Weights of a small transformer language model: tied embeddings.
Each number is 128 + 24 x the weight over its row's rms, rounded and kept within 0 to 255. Layers, rows and columns count from 0. Numbers have three digits each. The size before them is the row's rms in percent of the matrix's.

# layer 2 MLP up, 640x160, rms 0.142, rows 199-240, columns 32-63
095:130135156155126141096168153105139128102148120133137133131109127153105121104100126112127181115134
093:126156147104110119113141139138159108110110159127070148100105115169107165126106125137102136145156
088:103168118148152167138150124102121155121165139116105096152133093157130142128125118136144140140175
096:127148150137144094071164121158126138119109097127164096156125144145151136111101153125114135183143
119:146118077128160092108140133104125106149155113140131091115103129154118101124102166141165133112134
095:160144129089133172116110114088089160125118089096184106129116151139106131097131135161124101138145
096:125172120087099145144107100089132100136106084127119091141162124138093178108151155095129103123101
088:121109158111094124107167155127116167130157121134170127124088116127085145125135102164163150127131
124:163128142137079159121154146116071184166143115117129082153145139162160099089129143135148150170068
098:067120150098135130146148141146139131092111144136155082123146159144099121098103089125153131133109
098:133109112071137117124161157158128150081134099091146142155143112174132126146133130139160122156128
088:167143164121112134123118097155157153135120103131098136135154162145154134110114136143095159150124
114:095117103138144109077141116156144105117146111148162140123150147130116129099123155134138101142180
099:139120128142138133089152153135063098131132141126140156118122176162129155139161165126144144086100
103:142152089135149111129132075115095143144130113135149151152117172137183143149156134132086136115117
099:151131174142103112145101125132108156135128125114092088130150122088146125127118099116077143126125
090:118180152116096141139141102140147133152122115133140127128096109124144115151108100132143134141090
103:144130102106127132138142113138104172120154097140119140132144135100110123131126144159139080133114
100:139155142164115166136190123123105105109109134096126141134147146139089121105161125113120168137104
100:110106107084143168156117165113146171160155115148171136169093099112144135064120139147111124151144
106:184127125172161135125120118122133141127141106161150120137126111139101143113110103118150135103107
094:138126075102136187144127120117081174098114090141119157135146154135129173155152126135181109103160
096:145126097134123119114094079093156106081167141139065124135143122132140115136095154138091128168127
094:129110154129076119132113119104117140137109170120123144120079112130135157130071103141099159148108
086:123149149119166107161107118107150131162140157150105163189152160135120127115134137123139132119089
099:142105130120129115132118085152142124140111123090089128099119121090143192135136158129135145134124
089:104123089153138158134115093177168138121112181085131110171162104146116108103121115127172082116116
098:125154161125071141169162123120178118179130162100130071090144103139078095115142133148105104104090
100:115181113122137121161115152112143129151151135096082172117126145144153100151142165129144152112098
092:174138075098147190082101141191144125104119098163137151114163102089134136126120154080146115124122
100:138126115171122129119104096106111150156093134115148054108120136165126104133114130161169108104132
098:141153059113122099092170084147117132141125124183106104147146154100136110139107136131140129124176
095:118130147156149084086114117132096135088146098135148119127111115132115166148110086137178128120141
094:147129150164144111114149112127104172131141117103098102117105133154085110155073119121144102106096
093:095096127087117130152133094140083180160138120135096147179130149082134119133163148168133122147141
096:128156102114122135159152102135102125111124113143125149129121172115109159117146145148145139181136
108:125102124112143127157128142165160144147119095132168101140160143126108141145114155139143104148094
100:126133110093167112144100117161128149095130161166158099115150178110154089130119125176187127154160
096:138128123092132151119113163106104107135111115129067105135117102132066186138137132144130119153105
115:118150136152167096169101089155152116139140147136130076135085128142143116123147146130153104138132
099:131091167098135129140128148151122192124125147114078122117122117142096148111135151128120150130127
095:169125136123116051124149081124134156121133112196122137117153095100143130085135148121120141143118
# layer 2 MLP down (transposed), 640x160, rms 0.0654, rows 199-239, columns 32-63
093:177154120116140210115106132106109134117139110134100093145163103157129120095079132140134103178098
081:120127112128126137143130155158091167116086151074117104109122126079127137130129092166145119140131
095:103140096122144112099101120186130101137140132137111119109141147089165110139178140090118121139128
096:084166098106153177114100155107107125112119144176139158123124139117128151159125103115107132137137
132:083118147146144098095133110141127142129136149125145124137137138109137125110167122154086121136144
095:162092150135150160127142132183144132111117105128148163112113136110165095153161176125142137158104
090:175106164133126133109160165141155118110129111112143133084138103145110133148156117172143135148158
092:121175152107130112124136175122111139138128141107108127104120154126123189122124100120140112088115
124:165116123161109162151111123127126126148131140128101125127180156151130121103106122115129138162072
095:143171106124124137139112123159148141099090152114081119119108130165101103113136116160180098149064
090:171097109103057098156117122135137119121125065131144103120136113109163095154140129139164124151096
088:098092155146124166111145123120122104120162173143127138152160126121130091094110119097102150120137
107:175138099125089180110113121145133110080155134134093097143085172152148134106149156151108114136111
100:093126110108125100144141113135127124139123153142142118125162118129155113122115142167114124136138
098:161136053107155136103089085149123157125154122115143118114156100095117124131126150164106145119090
097:166147139157101160134062124112114134140133138121088113167150151086121182122130086135107112138123
091:131132117120108133144123103153122121094152128130124124122136100142090146139176127120139150123142
101:158141165124108144096112092083131149153137159145144095105133119142131085170121119170116138083120
097:129112173116146100144137081116066126139169152095149151112131143147158140085104168114121118117171
092:112114164139126124156128107172137134104135098123097138091096134120088110146120141109142124120123
102:140105179093085140183142133127156155144144101097111097146101099118113136113137149129147090134132
095:102087114122126099178126125114121139115127110156105100142097071133133151134181121153145098133123
101:115117154138139166130096115138131128117152126161128112113169132094167095170144101156124111122127
094:110105180142132103140110114123184153176091150100134129165133106104113119103163127119094125143116
083:111175120140124110169127137165162092164099117128114129166133124131141076094080161162161148128166
107:129135143133128142118093146104185138113108123124145148158133131099148131071107148140156101152131
088:111115107121135167095169122141168162110146115167115127135104111159103171149113105158162110112100
103:100154138124129128127117176098169096146145171088135164123113107130134102149147108103092092127133
096:128144111163130105092136190165132134107142150111185103124130087142128151155206119106162094105116
080:172109107108112132153117140130126143163136132134089117110164119111152096134139157178112147118110
099:072129153151129120076160114151110168125150142127096104139129130111155155123122086125089119171115
090:106111126148079149102104114099113155125164137126185141103137071114089105109162149108145093093156
092:066081147117096138148122095111130141157145154126104132145127097119128104130127106140117128115145
094:125132115121136118123155126118068158173128107080149096131101135137155133144128170096137150094147
105:172138154143158088115155150140113104145142119163099120113122144119109103115111138150144128135165
094:118121141154127118114122127138148153111143104112111123147122110087160122118125106165115165138140
103:109108092115149104141147105169151119141102116158142166147091117126123132147113104102129145164107
105:136106125150146147101081098132106137111132093132095145124167141148130162090122144083147135191146
084:157163114142102132143153140075077157163114108153121108147131127111147117160099107191148086130126
109:120104120116121096160120120146127120113106122137121117119137135127128126128107151131169080118089
100:105145135182119128118086136147125132114139097112147122092129126152126103140101147104168075117162